Each number is 500 + 50 x the weight over its row's rms, rounded and kept within 0 to 999. Layers, rows and columns count from 0. Numbers have three digits each. The size before them is the row's rms in percent of the matrix's.

# down: layer 13 MLP down (transposed), 1536x384, rms 0.0624, rows 396-495, columns 128-191
# up: layer 13 MLP up, 1536x384, rms 0.0676, rows 397-496, columns 128-191
down396 087:581606480500538485522605438366524453627577505532492564468500591547423538540552483481516456558482544515536576537521569496454523501555550523565495449447486452454532532507459480469390499384547495
up397 106:512529522448464495529460425495462536521496525480517539640473513469481569496445471522428559521513462483447445479442486486441470572464432458476542493523482484473462433479516428520453453484524445
down397 106:546535455481447509466418529472516480522548570593474519516561519539489546567523485645557440543535401528609445444461521520499525493576563474530498386389597446604399600500518496510504559522559472
up398 096:529545526364488584484508438532488438488516487449568487477532569385566445536487501537465532611465469532471496589484479510642492564457450529477468583518521415450370481474532538512487574502528468
down398 087:453516462503558529589504513442460527414464423542519447484488424518434488452473470453519515497576473487492434502505552489520424503467468526637591527509437567486443442537417515535487614540493585
up399 102:546536548461392461507515416504459521428546482516582486476475474450530444527514504560549578559498539489483526543553571530542490463450593420436528572443513497405482483501637555477551579493463546
down399 097:605510513531520558473574421482407460466422481465467627520423451531558570485519537526504462533454553582580438480478677473524546500582511471485549480415511504510540610531459424480477474539481509
up400 100:466470446421455457518569453509462525483559542458482476528392483555520507523497567501442570576521531450540579467549444453507497526526426523533502560545457645489477527498499476466449599570526452
down400 092:567467503477552659546586561505533526468442537530546476516541478478483600416535519508485470426520423545435391509436545531548497392572474541542438431440562455521441528476568510476566469362497456
up401 102:407469444425466545551521515514502469423450441417510462549474503312491486557530434454548455427516557574535511538537485420404508487476472496541503373515583424344390391423519551538471603512461527
down401 098:541442530510473531563487555443464489524480546525528577502498474476556406576456557526590522525510488478508531492522441459477483515467572389499548507534534459517493604451518533642488615389491422
up402 102:446526507486552463421544426504445478456454489568497415518471538472446532493579460497484522510488454480418572543501466532598483533532547575391481455567625607508492496500511475505495505655498548
down402 107:522535508409526472434541532540575451456454490470546554457459436535455553578474496462423480545562449516499527471512492473609450511369564485518478549529501525457481488518416459467564490447444446
up403 102:477582442538485505445424442470511507400457475453452493466520520393486437430555468557561527598561418484473457507510473512539516530478417448416490518540553487559513469467467517542603540563491588
down403 099:424476548438466465432483549552509572558495489507379518410513520489432483519476486464420437496418548515593505506424529491507526578500525619509567551506435525516436456529523513576484476571457460
up404 100:442467515478456545410519451490502459495491548419497483502424563415518442496554542460586569502539530498460462568515442577447476549436483453517514461464518539411527501512544457509541501485577519
down404 101:524474483527394563493513534533416550490538513425566571445508503482562445534558562464549545347459479500539451510496527499523532524507541509461593499579414540416518577508605442420526511562519471
up405 098:458453488500527542410480462480471514552512526483571521491441467442512487531573503430464517508445513593542462472502495465529452552447463428485430511542554543436488490500529449597518471468504537
down405 087:519545440452484555491430547491482566473570460539578594390542500483520388496431493481498600439539522575506523441534511556445464572475558466565442504554396492522479496465520518457527478541540469
up406 097:523575600439562577452527470473486511429501487457462450496468539471464483423570469478555608425508380479395463530489502562464532478498552414475548544469576426508481444400577490496577476570561517
down406 099:541559552530489547396451571542496476468478453496441520390519588548482559444489439443537438556511502452408443459483472510447521520560418501425494616452557460496534483502474536561452487552533467
up407 111:494366497535497588537525471560452469525397404507521496520572509438567476511593523578520487500507465578408443486479536445471460528536519511465380534441495466526371386400510512524575567394569534
down407 114:425557504495543508451520477422507556523551541526487582416543439538496476452488514468537517506527515640553489521503504453443470569394418459502512480447591408495558510464588457529540537476468516
up408 098:420496632518427422477526450504508433477470475555599482521544498492472482451615404449474500573499515396436554558496447462555447506408464462434489492614419517413405517552564541499516530579582530
down408 102:410504543438448421462502564443505523478500481501517494460624512474568526494508537537538477498571554517430425463480456485468508505448515523553536494628527508603482521558582496545439494565503534
up409 100:564566556462546519444525487488478528476562490566496531529595447489606483475546526496527582504468535451546575553536571548519487562444397359428496623489549458441546507479630547474534419579467514
down409 101:446389471554472515533499491480539493536505509453521475470509580507399561530425461500483420555490418542463392457538450466509549450531538649533484447566392506611525430520389519486526554431504442
up410 109:539551457483490544538550435474426444495423437413539557508538518607487479528456496484486609495451469571438460528625493515456565512536452516522470543556553470483502437518536517544551485518384462
down410 115:462511508547495430518543557439525561421477537538492472478609489412445544450483522450560423547554394536479461495527501511483529504440599489562488512488513502552493349490497438577558487447487398
up411 102:393452563560426460487530497485481498466489482505557551606474565434464429511564410502514454536495478370519472493472535579478422469445496512543449468483461505397508357497491464511503530523519627
down411 103:515614450525483456479597519549530478429436479457561525566507523511488508452470545442484492537491573573473446577485462467593454453586427491511456541600403524457464475541481471483389461580396539
up412 102:496510490448508565577473491487536636563516478514470507574413523532485479494458477455549456466576469448477382470533482454456534516482401443493541465513575543562482433480553473486519480489546519
down412 105:560520559499509541562538507523583453588618446513447491435464514611497526468526507479478441497519614471523439495578430517550503529417490503448524482399601529535530501526464514502512437553486440
up413 100:502535548542525422506533547443475464439557462504536490534476594495375534374487436505427428555494477532491454511524531518467539504516518560498521449489531525550532441532470425532486513498472509
down413 106:458431483510527538472571546511558519436569541437444529532466464495504473589448488565468368468467442433517513532495593486551531580601449469486589534462626481482526402576555468463475567516480504
up414 092:551497510516579555436482508524572561484518463488460513518498491446574530600534495484541550569591426561545408491602592464442431465342468403444456407487553451445416482450506511510522537497479481
down414 089:423446579559546465543497482506496477498503440483431548503387474419424440414573572418506482546545530493407451586460488551471499508481550539550453574475491557514562505593522448552502451497458461
up415 100:506486530478547491546523465499524536454511418454586528555518569529420386507528455554495483456513534461461517442490539484489550507524446537414569504402504527528525431466509449574567556431502496
down415 101:522579504485483443481520531540500500527447470535498540541447528448431449531509541535503551438508534491424543471548465469444562422474481427448505537438478552506409481548511551387458491440541588
up416 105:463531441414520481492574472500453404590457500483504533534503601520403523469494526518518439510575458567487456537513460478462472514417544536549451392505601440510469455467505472496449498567488558
down416 109:441482520519504391460532527437501508443498457563487569435485511563512388493532587454595485514540418551397459617551484415442409486500451493479502390447438492560530455491500489430428477557489487
up417 091:502447576378425453472549452598449471515520492498520502525501474457493482431555484589458545455561537478423517497630562515522550501501465491451518486534503493388433533426430503528501488558505594
down417 093:509464433558470470538447550413461561526524506431449494434501512496581493455521528503519411522437427473543391512446450501558470475434547600476509466467478492572533442465556549426460541450489442
up418 102:490523508477543472524541523528499439553491568430489459491353615526454527442403496461473495551616455454447478446536443527433500520433492467524482513494515510480492497534511466528540485580473538
down418 100:559437503457428439580522572475427515528460520528457530601519529464548517457569507486443553618512478485440517476460588447586546458524403546463490438505500559446570512621424547505402547469433453
up419 100:548480571487461533505470479564432507524521540427548525460472420521470463419510450519507602593472520460466536623480424509413507474529546489554555488486476511635535539410520492504448576511528515
down419 095:422459457504476523539546514467497507449529517518488486578525376540588530499569468511484598464530500495582503508501585558577508574572533475574526531523621499484432504507548509447536540518519452
up420 101:456544437501482511450591553489476588512530470417525472474514597567568527480549416539449535564522465507551477468567524473471586389483461450511445576449510499529423495500586569492548513525483591
down420 104:520594546554456467483436438485534380469475625542461396524377513499475507433498585504490501566529568522455522483509576515558481572541584572407541345553436572470540503449484452523493393473492480
up421 098:499427607487449541553433484447461514456521520567555496452496443484439470457441553526549548573446577473464472555440449477462462439527367427580445452494509483470490535474565583557498565437558442
down421 089:600626437435550533496572498502550549553517556441519498452490513512547473566524476505470470539484487476456418479389548592487537395555587520470536433496424586438492512574537449437542442473571435
up422 096:495460487526487488504477495457508554534531504431554450464603574569476489544502437526539542589610543444457447507460487461396533479487395510511437531545597450432418494398476477475505473591482512
down422 097:560537538518624494480476443624573501461436505555471527558447412453497499512648459528459471396496447487529584480502496530532510501514522439499501521479488538462527593478477504498453553457433640
up423 097:531504461507505508452500505420408520509511427578546404503547490549467514462536469551520498486536532465512471558561436485535498543505440490483570515515537541496388417360529467453464443506551484
down423 087:519491557497532516539417462569416456465475453552475578569471494436519521531484400542470530504493446568411494496495521540482509434608592498523418472566528546506482452525517498472451563447524509
up424 104:520489587436469539389601480573478553477413541507481477547434508558499444455448427569623479527462493508587489441503499575511525396519513426485542539520431525496537533469558536657480484487438541
down424 102:496521516440466414484554592518597515577434468508563458513522488491609433516510555507503507415604566391423540572459477482613592473474487443513576477505514464438546508461419358424433537542445450
up425 103:550414556479425500518509516548546554563500475500487406444471563544485456509522528611566540547522519496486509505590460478466501478423513522462517501407480533510488457544522508544508548521552562
down425 102:518454552521551396401434486485431483478484440521474498446539519609503590457479530489448420540556531500535538541435509504534502490568469474434577558503467445528562537502442480548418445435543414
up426 099:521411451480512491518543474449502467437473442405514489438471582550420458532399398467490537512511514546463483607464485477527542482502469505482494470584525432571449452527523515516573466515536501
down426 099:500430412525564470595543561529509517518465445491518519539507486509534500503531492524566494536490410494524534509484489455498480491436431505512429534456516428514526449604428482533609581489594497
up427 105:482497510505462523424453505500469439490486608541573522445556565453478517428413396484535536517488530545426474552460587478386515485472515531477495454521448543445564440373511531584633582433491435
down427 102:449471487478498462549431451624542502409570548489540447440511490556578510470526525518436422381443580435467484538559494432479568493486444493506475532431540549482518504493603468394444457460521519
up428 100:504535475507425523459592472489457489443546521417527507494472468494433425524476467487536534487471514545480513423540516500468609441496564456427406505534513589511380554463584558485456434455527449
down428 097:487558536432413560543471567480536421497524479494447564523517527569479505463472501586497496486537581582546491489496537543486591498552509458482571473503519581569573521515565464444492519483546508
up429 098:530565524518476430498515484539475402483457461488524518476519480446529519589481436525546493525440506495448501494486547548371497429380485487520487583465500398490495482511555508557481537480419500
down429 094:464550549498543576362484430570535512406563514559545568462500499539490584553468505505514535503480474497536484456479568472419476490578472500443568425517572451455460562471449542559485468552486485
up430 103:449488480468470468444545412460429474512482461529526499553413434503396463483471515481510555578466438473574488455626484459468436474586405449492499517566503514519424445483595451519560457510474558
down430 114:542539419507466496436499545463482557553523465544459507569545504494540508411428541445502546470481554652453480455535423567500614483497476379434457518478349526527542525495521498527522464559489463
up431 103:542535446424496484496530418466518520427559462441510477443574433442461441493482481540506553511521468490446409396545518497478506520489456528458523544584544517560436538404592508433482466534601590
down431 106:567543402575501525482621499477639534591558452468529455408505472487547461450468521500476621525442498598510515567433544523412547488512534532462450486448505490390403500541494496517496437469476480
up432 096:511564424466526525463573500357489385457471521515496487550494577581540525497496428376451513599474471533488418541509491557447571534588581422483493573488583532429446542511522477476538528525470510
down432 092:567388536461508408496603458587359566595469469454489550496494522492480462558468570588570448436525462473524423490508540532488484464487476449485518538479592458492457484544491503584458609551450516
up433 092:474492625530589498493564468467552489496453491473524564484503491577481551556508487497509518536538482547600501520532518553433454539415560452477501524561659447507472568428510523541528532484518628
down433 091:473428411462367488564473596531472490466475467518453459512497516480498496463623520488497480400500529505477494565513536497464517547485551492476585490495417605480526498561483540521540563612481463
up434 099:503546475422508590465531530612572557447535407574460470506572600553548517471534440461488518485543494490508521502526500428506543509462442437466435481512453463456559351479521460559518548558549532
down434 095:518518496522484555444477513509464564510423460453491553476569458480559524428480479484579571426490484477514448496545624552528517566438547532483548488491449452412412541543460507519600502493487563
up435 097:439481508513495493527471439499530462437549517527479463607482501474450515548638438437492475481478449465511531486430524462367491477539493450394455433439450540469459466481596533534533508537485544
down435 096:488525495482540373514526468505463553540501486514434537530518429434474467410497570484525458430408407506492598473516538446399484557494503467392499547421661495484527516450505532407495374452452521
up436 100:479568653482507512537623409386510468506489528461549453507473508544500486437545456408433487482497547534424534558514549498535470541462503470451503570566548478577423473508495493502546589575487556
down436 099:500469466494533480506512540457513556475475468551503552500541561466459541479526445471482567382525505413524443544466564463471400489525503410385488441568457374567508488515534537463490581492478512
up437 102:443496601457522541474568485361523463401474499483487444515429532598466500503508456469533550442470517547480470549532554423480539558453455466454492430569488504484377559526485452594581508532487538
down437 108:506539470493519458627501560448495448564464391552403493436459479431417522440502551439547467544527455535475471467479444442537528478469465472533450566493503522413526465444418522555452538520484544
up438 102:544470504444490549507497506490449463524443579476523485457509548489526374540539455514525498568545503550465452629484472534429507471493458458537475473506491468447521463513576454526472432506535532
down438 111:492417538479453584601461378659552441504475370481486503539529498472473518467536486548577454475524526453530529504564562546502478466430533541494412551548458500494405470509458506383451604381533583
up439 099:477491452539510490531621471460506523591415449505496474486464544521389461500502456552520528579609378487530519500542423496519540498475460589603488485526518487575409514438543437518456493438546490
down439 100:478471536494483508470459534548538419549479482569519518509400565564525526493587450530440487552534606516499498465444561366562494452567538536488340476454472469507515575485490588504478437558494461
up440 097:404534523383516475414448504517430413437544535442575475429501546560507456485477547555511590472492518525470533503574512511584493501458465506463414513494566488511495488514570528510509451509417587
down440 096:389598570631532562508414488505471450506547533551473511480465550519503469425463567469524496353602516458550478514455491441526495516423461596521491459559512522539502457502567542495484536515485482
up441 099:379520423496484466494495465440481476475501495449469509585370553514442485474576498492530523475497472478529464463462496553428584455473468527499502541457456435419586471399502438514472617559490541
down441 103:489472524548554546550496563460554577491492468513579472463543419475588454458598572529470478426498380480453403498521491476502543593408542524512490522520492451473485517520635446481478468490449559
up442 101:526538575550475554408466464564518502491495527433521398469471473442467508491515512551518537507535451439554508530595465436501516410454547472512494467515539587512501455531480493501481542553515481
down442 095:516437540506533571496368365469480491411473480539455436633511458533486534604602537517508512518532484478559445582483536487541516491492513459530456494500517600439479486431522503429531524498445553
up443 098:417459512406512443471635488367524534500440484396503548403475506493438553445528566538580451504524512489464528515507501416533603518513444492431516434494592508493524492498465530505500519557509487
down443 101:532528491504456548516504533490541400436483484523424613502526530431607446528535531528481618509560524517505555482500520379427488531456430457574587530617362487444486586509636479520487522405529476
up444 106:544612563431491504537443550481491432419491448420529484533513507544512486434525496577544494582534546535437560507494514632456553430476452439525534477555506546515526554437511448504517516536532577
down444 117:530513525486440478433543564443536520579476533447558502531494508475530481490514505486533500535566566483563463522486495470535520471515480497563555416562464467558440515500548520511494466514496457
up445 092:563470524343448461450548413475572527452530492411600493470570503613453528483494488485473467446477477588437463442532463507535471528521504497423483506618464559491499572511527572534555455536510516
down445 096:539520489505507434481423494520524394501562438578417512446510488508454513471508549466492561484526442469390513528429485531626445414516459585454570513397483541430541473528477579545468502458531547
up446 102:516555521375499561444525416506522557485580547454470474510602528429542457430442448482554504513539442571622466556611484577517497536524554452400592521480529522460516505484489495588466494483507511
down446 107:532486463542437516497484550482489536579544582518426536455512572543500518500584517518466479458581512562451432506443457533529478412490403575446546492549486396542503451520410556566545556479567610
up447 102:504488552467465508486499501417518542472467464526500479548518555533400475394620426557541473491529445564532521437505498524539471424512494466560533494540582467471430488446578487512523450462506532
down447 102:596525485599484518592455439470493421477576627576452606537442453560567479482519489500474448514565550529486443455510481534479467460525416480455586491500515511408539560491477547510578512496478511
up448 098:485500471467527550560504536545484515532438467476597523423457478422569546483438489573589527446519377499488578490447410551476470487461518385547466514498447422552358555436586485581510538477523526
down448 097:462437527609507515464494432500457532476506530507410534498583494564535522403517485463502494476440483511477447501491497503608507524520493576389526415481499602460497536532478476474550509572465586
up449 102:541554548421465577475519470468632465550447413470460469451497455347548479479467530531561481572516484444503533482510544413489468479433446481443531507464562367475480501427569451550480499501480546
down449 096:459569500537529580373423439474513552429493505524508550519460484478464479500496489514388446467520529580479417426524415582534488472562513565463555413586454608508511564553460575505536408462447478
up450 109:496511566399555468523504514501511483443463481472532461530503497436463531466554482521510565503474462505408502494469531475502507530451459395453478425477477449493523482413488495610507576453485482
down450 109:531517565513570482545512467622480540514433552497458529507450552430429497564477463463500508421529471404433489581487505532519483461495443490418550498496496484463492566448512591497445499469471402
up451 105:498474521470461483566552385460510542455498487488506429448466568507447478573523479507555552497646406503427463551530545571498532510466384511492462491549579547434511410497507497513407575537455540
down451 099:575514461523587509499499522470517472496508452427521513535446454529538417508604511561464466481539533472514474356487469558528435551438496536455546481443543421490464418530437428469514550523463523
up452 101:427476537506475542567622513509419526476534524486494539481484542453487486473426428456513568557554469450433599546576447531388472496445498517566394556527526464429524542467545438539541545482548520
down452 097:505384524401465606437454518484515529465483468541405526598509501411517534456569491519384559442448475488475549494523475452487496573468441532512420479561503534527440453489498412458484473476537501
up453 098:473499525436504490478489409456516483439516572402539443481464454447511482454570517522479546456546537480482577505653640600452561490488522454464393447494543474418471473462544517573589546513546508
down453 087:416546468587473478491499548507508580445542485493425501506501540433525596539462484525422430499627556516521516488575471462553511481532507514595538498479576484497612451572561524459478511562554535
up454 104:529449594509533552397486480505542495446463495465552541581509551479490486481574501518601488422468433564442517454580537452502506522468555407415394491474476484545432496508495483601497511472557467
down454 107:525500477521491448491488551591405457482555433498528480544581616478520462495458567520502488585600552494467445463527465450547455529341514530527470534509536430458495532583482481529564472476443449
up455 102:444536588515484531501536513568488441421548496501478509583497502518579532450516432542439553588613504509453424511428532474419466487496528541507470602561445555423478452492531449568522546542472559
down455 102:505536483459517482508500462570466486591497513568533489547633469517417533515489450435485490403497569574579474429516484455529436476462497560495567503533564427526534518538480614512457559469469461
up456 099:495504576524524480548486488460480477455477415382596439449524552524418436510536444543430458529500434535515436568391472555509522463499457570572429557530596431512447459419535504514468461503480547
down456 099:480496548628539533580552504584478528416623449488567541566535581572476528499648479491507495532497509583512475417470508500478500555491594435502529530428539529584529518410559532521493483465453525
up457 095:470619475450499549548494449529550472454546492429538517517498534512492428471493499553527397475412492524394513427578536567504490481499439509470450515500435522468481540526507477540599557481498509
down457 101:438484479504536536568453424504469546540503528532508501455627539543503403463584500439516447441481584547499407466413502554561629591561562517417542564515408576489418585515530577473575405438500489
up458 098:468648481495548482479460469514396450490462528498463475553436553373614490526497544497573483562598536558514525481518599571380439458498528508535423471479616472539436376487561519527466575505440488
down458 095:554535551490508456483517512449480405516511366464512510510551458475536539511491484470465472475499511450412472458541573490582580536632492467528488587623485600457524567497473516511427432570454529
up459 099:443584454507483496547533460413455408517551631570470520510474485417445462504442430534542461493544577412471508455497477550464508555496466460487511478560522492434463538508522523494472557528448538
down459 113:441451502513460459503474531525564506442586511401548438457504441512484445485469502474542506492523489450514465510452545563579597451560471461478437540447459549495464563457466541469461565523494405
up460 092:447600528465455561473440548475529547582523546439610472594527551504488461424489468516470426420573448495526438455464445495486449479486540523448503457435493504556458482519502537497630527547501559
down460 093:514450515565523486382428489488516501532525584430530553488528509527541445513564471481511589440466514591607519376515455480534554539429566488492443521493469534546479455537509498457510512442500455
up461 096:552526611508518529490502520515595458527513481486579526549411467570506468454515525498418483407527548514559460467565416472474491447484518468507444514496562461482526512479534498482518586516594520
down461 095:548523466603408473480434433469534453594434553455457393454496519604454469499403481507478458498451498543593427530461479503480501502538587496353506509523451529549563638502457547505496510472461395
up462 108:447509510445499453352469458530535467454571542547509411530481466431459487452503473472492609593471522552460488536557515500441547474473503506425459593455581583476511523419539497514427499515523537
down462 103:502547534544444598476522539436523415481472525531465481540453408532606529484528595510636572527572494473544608494453546494549606478528578519515522553466474531506565570436474494512492458511491559
up463 101:431514552497491547431502536451513582453543500479509467534526495443563539432531516450565628531485417601498482515590564435526561589439482432373383457541489564452500487522560494507589527483462578
down463 101:564525566518452461520483535456537477564488416412549471524563549571486396480602597540497453569469584492436523483503482563487549490431427585604496545565394479576480532565531450553452455499509587
up464 105:462506607495509492495553459452400566593453515401583406541524548503404573381504480562599481556516476429471490519507396497458500507490471463462464530517541506505479525493496571502544497474497554
down464 101:493533581445450517385453504497512537604483494472499498445482458479469522485466500518515437488504535527606488444541473527497480522468501506540542523486506549417464593522469527451493449488539463
up465 100:573585437462506505518509413500452558490481501434474445558458587459378456503522462511660548542497435561488445516630498569483588448401508540523532557568608561468398551444501458501567504531543563
down465 103:538488510503546536538436524411505460420450542516575462430446546466518563496556525509550552625521496548441534572546539492515507547510413502418514412481447479534487499500497517495469568517488472
up466 102:568513595539401456541483483431488564389445566399515500529494448515401479451463422534544470514468423514392509484488450482485542377532503510516567486525442440529476530509476566509539630527526546
down466 102:520507556490473492475536545531490540527577518549492480515508484424584523542518516471555590466502484490521459556466521462534466609488437490471540576481393458415493530483570483518541468457418559
up467 104:529622495413536542548522437502531531502505479432476400477387456506494438436475509492525535420504519453496452615601519590533542540566505496535463474539514477525501474537492487483511509586486565
down467 103:455432442499417568514434565439388536510457493520519523504528498530437508532535496530539511524448511537481458431482507570481450506469498534483480542493468512493533483489533610576454558439476496
up468 096:476538484422507491530543562385501425556495512568563511528481506563501565462519476566504503645483485487433553556510539552428494450517544525429572489507499487502437440403517517509512488567439511
down468 102:553557474500498479511515520446550525532526429491467522498492525481465536546504497528555461534418562508515483494518538479432468590436435563535515537516549555525409437513524532514500480532564541
up469 107:500441518446473531506460509505584517460424555434495573404451579405533581433428537470447538488444454516505558566537508596512513461443462616475439454513556500486567457468466508511495508486563535
down469 111:485464567548473498515493485497390558510566528557435364544482477493405502484514543585519468461483518489533384510486465560490506505555452501540565496471615532471595520469564513548500450494464480
up470 096:478535510490479657503589426405541513518452457500514417602609613477439511470521405472470429468568523460521469478487482470518482556478468398444419407539518489468492453558494465577481485620534534
down470 091:608485503529512499563515500599455509501506546523506504448569482513539501496537570423481560432420445448390482615517523515555574519396457580484502539412515531514511532552433494485411568444423531
up471 099:542553430415534395557474503477509455490537460514506500543402556557480505440572561590536510454457523474454499531495621526486451521488469468427555413448492446506446486497568403504502455497494583
down471 102:535540571559559460506480488496513584496600468409434479475456533471499438466454433551365510540330516544474502540448514541513438541501441547460486554410555446513510526515536468494434504533492475
up472 102:571469509516463542484537491469498554448385460492538479490414520498382493473495500503513487489554485579407471541579585464402500441494456484416498454531453457455430448385518510547506595487507543
down472 106:553497553561459525399438491411367438450531476471409494535563435530576465584525464555455532478479469448490555480524484613531552601576506553509487496588538590437553541451549471482535523521561498
up473 094:595504542441554471571612464543558449546540431528537483558446449481430519447533544500507531546549591512548590493607483578485511521503475397463515452539545470430490494426647491504387453445416542
down473 089:518500404516544568520468502435527541551527562459443511474545531487583462521491452507572460470586431517524499546377527515402561457502556550548515500482436419536579549490417517439538521532590520
up474 094:444516561445487505370520488426404480545513503421566573452379535465437515458464435532488452470501415593524504542560504540495469481533507429549432421548517485513446542480513413574582569485493486
down474 087:486486467448431427501553541483520551515427515593391403398586441425506451575480549501545545509575517451499361513480607487539571487472577528482451472527488536527506505491458509439526472474505572
up475 105:469654400515484548448475442496512571447520470492571410545507493494416497534526488494466513585547495505471518499533496499547442444465444494428432559569472519485480490515555499482503573499563519
down475 101:383485522542474420516470436580462548551490556503520508522504488513467423551533602496439466494505555451471537510503443461433517570587528574549516462603472513596428567458446489547435485573575475
up476 099:556554527525504526428659448454377539532455495544514560507457509448519452512561448526510498581493628499464453503597485572585515507541405442463497617579597445588507473505512528532430465620498478
down476 099:500471573527564499550423631535415612552462464528461445498525543524448551518520437468412496454477528499484500431515573547440473551462387523522570406510409436492491424480503585596523508538525510
up477 097:516526566496418546545516387446498533393577470416510391504523555538434450555492349497442490450527553504532464544506452485522545585429512426532543483465553481409468464543479483415523494460482500
down477 089:495489451576505472505551539533458492548469462568545637577429446483469472454494563440463490550591488598549507461408593444482454458476426456575553514481431541564578429441498530388513541535459586
up478 098:398439514527423509506601469419505511506521535434489511561479583582571424534477469421497557517550451422437488637564501500502663453554492580409469560443523546595479484479485525501488494551509467
down478 086:504466466495559439507444559450535406534371466450414538459489485439537520481485492492444437521566509432472459458488473522547455489518541506566556465485547428496493489497469534453575543545420519
up479 102:428559500481501465476614418482585479537494506484533588555461468479424511390549476530519466472521386484465461458637472567460422593369517523565500549485606399418521556462440516532441475488486546
down479 096:553334589545404455546459436409459519468577570523541507552503510498546508483544516582526391498532508519512557534507529493453638460533433522460434423459527517583444516526430487475577495506391562
up480 099:498518524476433523395514480467514426480449524446512513487506532508504596418539468632545567472454535516444466602524528515526486428463516455500459464416471474434459484467577479560594606531506557
down480 100:499470578393405403477492486462527494447528467490484518419530525467514540439520496383505542527473495496486451506458530569513552418420588588569539374484621534537453429472515488421453486565452532
up481 100:489541467517484514468561490529490598510527493488512493460535615491512455512493411559556534531454463518534527460493506573521506618446559460412496515590471528501442469507535479509557550475544572
down481 105:551490551506504450523543554503457515432466449450547606448457443479468542615442535446426484584533591516529425510509565479506493456586452477489491578609497524550498553577516547538566568548523517
up482 107:492583492484519477475558509472456609487540442437504376552443517454476475529516435482508576532498431551465524522516431506445505553482487485530436470603527531485505418470499502553490521552392581
down482 100:568367565447509467479451463448546470424507585509507472464453523487524538547551525528450477517472564510572582496474522537534566569463545515423432479460472492455528576482501405477499607389509465
up483 095:578514482433446542533618541485538532545489466392610526568513545471429384468562413507502502498420436572501502605433499517564552466472502527485401532457484414565487441455537442551479469439468453
down483 091:509459592498427472448444497604555446544501551505477433487451498516546434462479523470464431456623576462494539454505525486563497499435506463471518578488476400547595581547478503522488575549520505
up484 096:517529607498457516490532454481496529592446510489508437471498411493500520539496455512492571469532561542469460448607489544527484442505512422457449530549491511519471469466540490489456496510548497
down484 098:537519452528340494410478498545470595439517556600531492453435498462575488505577585463525434536514556500554516498527523492589444569502484469508471555550445542472532516475461623496453456536550492
up485 100:431488464433496487485528544492398447423510493475551440475565580568403477466361466491534621601596428461496478505484503503502502454499492487541514461549563519473513489452549476517506539500455576
down485 097:478527410447516529512565503547502470493509454540506470543509589429467403428541521563501473465411515444577630522476524520445510578534432448546555562523532460525508577529423434544553443474627473
up486 107:505528466468397526471525468466452549460507504494553512530465520519518604497569500571567495495525391537475519571574500587501483502547515520398400498519521399338467469463470472524492486514502606
down486 105:533488546578561520521479503578487643513486510531487512527531406495439467476551433479500515421508495498517537402464614563474514528471502500558458518534508506403513503496478568464472576559544589
up487 104:416550539434394480517488481426534491558444508468499544467445473420505492532518505504564544498468540495427491501555500470431522443468467585551466531521528388483478376500623593511483587483480552
down487 097:519452503463522574508541513565466514507503513448503537522536578536504529532404503518464491515492530546524461545404425367503558429497546528450481377459425524562478532460485505511534622465539489
up488 091:513516436416424516513377521500578503464596509483565610528537494438567461545585499583580473540491490571570530441516516460514487506486396431383453565508487492462465399511477535527574497467577604
down488 084:473556536604473495531614437485475534528489533435595490446554532541443538460423481459441484477554451550483420539439450474535538464552464525485583491577509486472564520482478444500525527478457421
up489 102:448490584450493524473519506597543568504517530529599435531413491480414459486523474511524427544518501542429405575502551466477521529496416475460471427581457536492414345444539475476496551465582532
down489 099:495513553473440397521461459476462478513404593477482495479485421440547428537441615489473485505544548540493508460546527464476475469516494542513533554502578488483524490447460473406470454452522455
up490 109:449477628517560414453500520573487542470516553394547525536557489545549528372513506500545571591523512515576475425555566567535537464337474427456432525559590485479469506454539440502583521550418587
down490 109:522499551526413501514504416505534538649506447563443456531476514543398538535582552548472504559363497466461483508409494453534497480496449532539564441448474452429407544608457537523489525479545478
up491 100:491473469574522457573597465564533443460502452456448495507489516539440447498538472526484510529546409415438477488523503466505582476523507473538451501541529432512454469449478408510508501530520513
down491 102:576562507467433518488544464426471607519536470469500536464504557525475452505518490440469442571493548487397540424492577589514599493519493556530578440541482473535575478535408540560433542555480473
up492 099:432515619432479449549484508461469519408470545486537544520486511506457512421567476434561493486430545522437484449497421538514438461498508445465528489430477481440455415418581490503434433535580416
down492 098:457446549539516425451536448600557514505397563537370545558542530576539460594472565481556468475599514516487504417442544542542544492569463562434581512513490582485465460520515478463484544454461458
up493 110:525521406457536524457524443436601559409580548483500508522500441456512383501423488517460523490492476530485564457563570571479518626510469558426505425578503471494477470419439457606499561467467494
down493 107:541580529618512537532486480494515481602525535445464455506559556450412487561537425433477451380491478460514519404464463479517484473461483543501572512555481541594536469468504480494470533456521517
up494 105:446489545525501467483490481560449434415564471439549485531412583577464521513500481475511470545517472518434508600579555502373565414549531480540485512524578473546479454501608568592527483496527586
down494 111:598548549518522493404557503521490510439557483512535433547510503560436454404488469473467509500415562475471503456523499487558534500523477506600470558498486499499459454487536484556389406528478523
up495 103:549504507462480544525581429468499389475475464434528520470440562524478468520504427498522533595413514492565528502566546440413510545444470544523510617511444541460407507450552434506454505540575426
down495 110:506443588499463546562490420519419466489405466451498519450474560474599457473489584542482504516422473505444544461488424414434589441404592451490552438440485372537458451568464506438576568392529575
up496 096:468498513513488481448487383467580560602521514506596545487498524423628486563505478459561497436405525572464521415489458476503498574486459461517455495473548469501547484400602546475433588496490583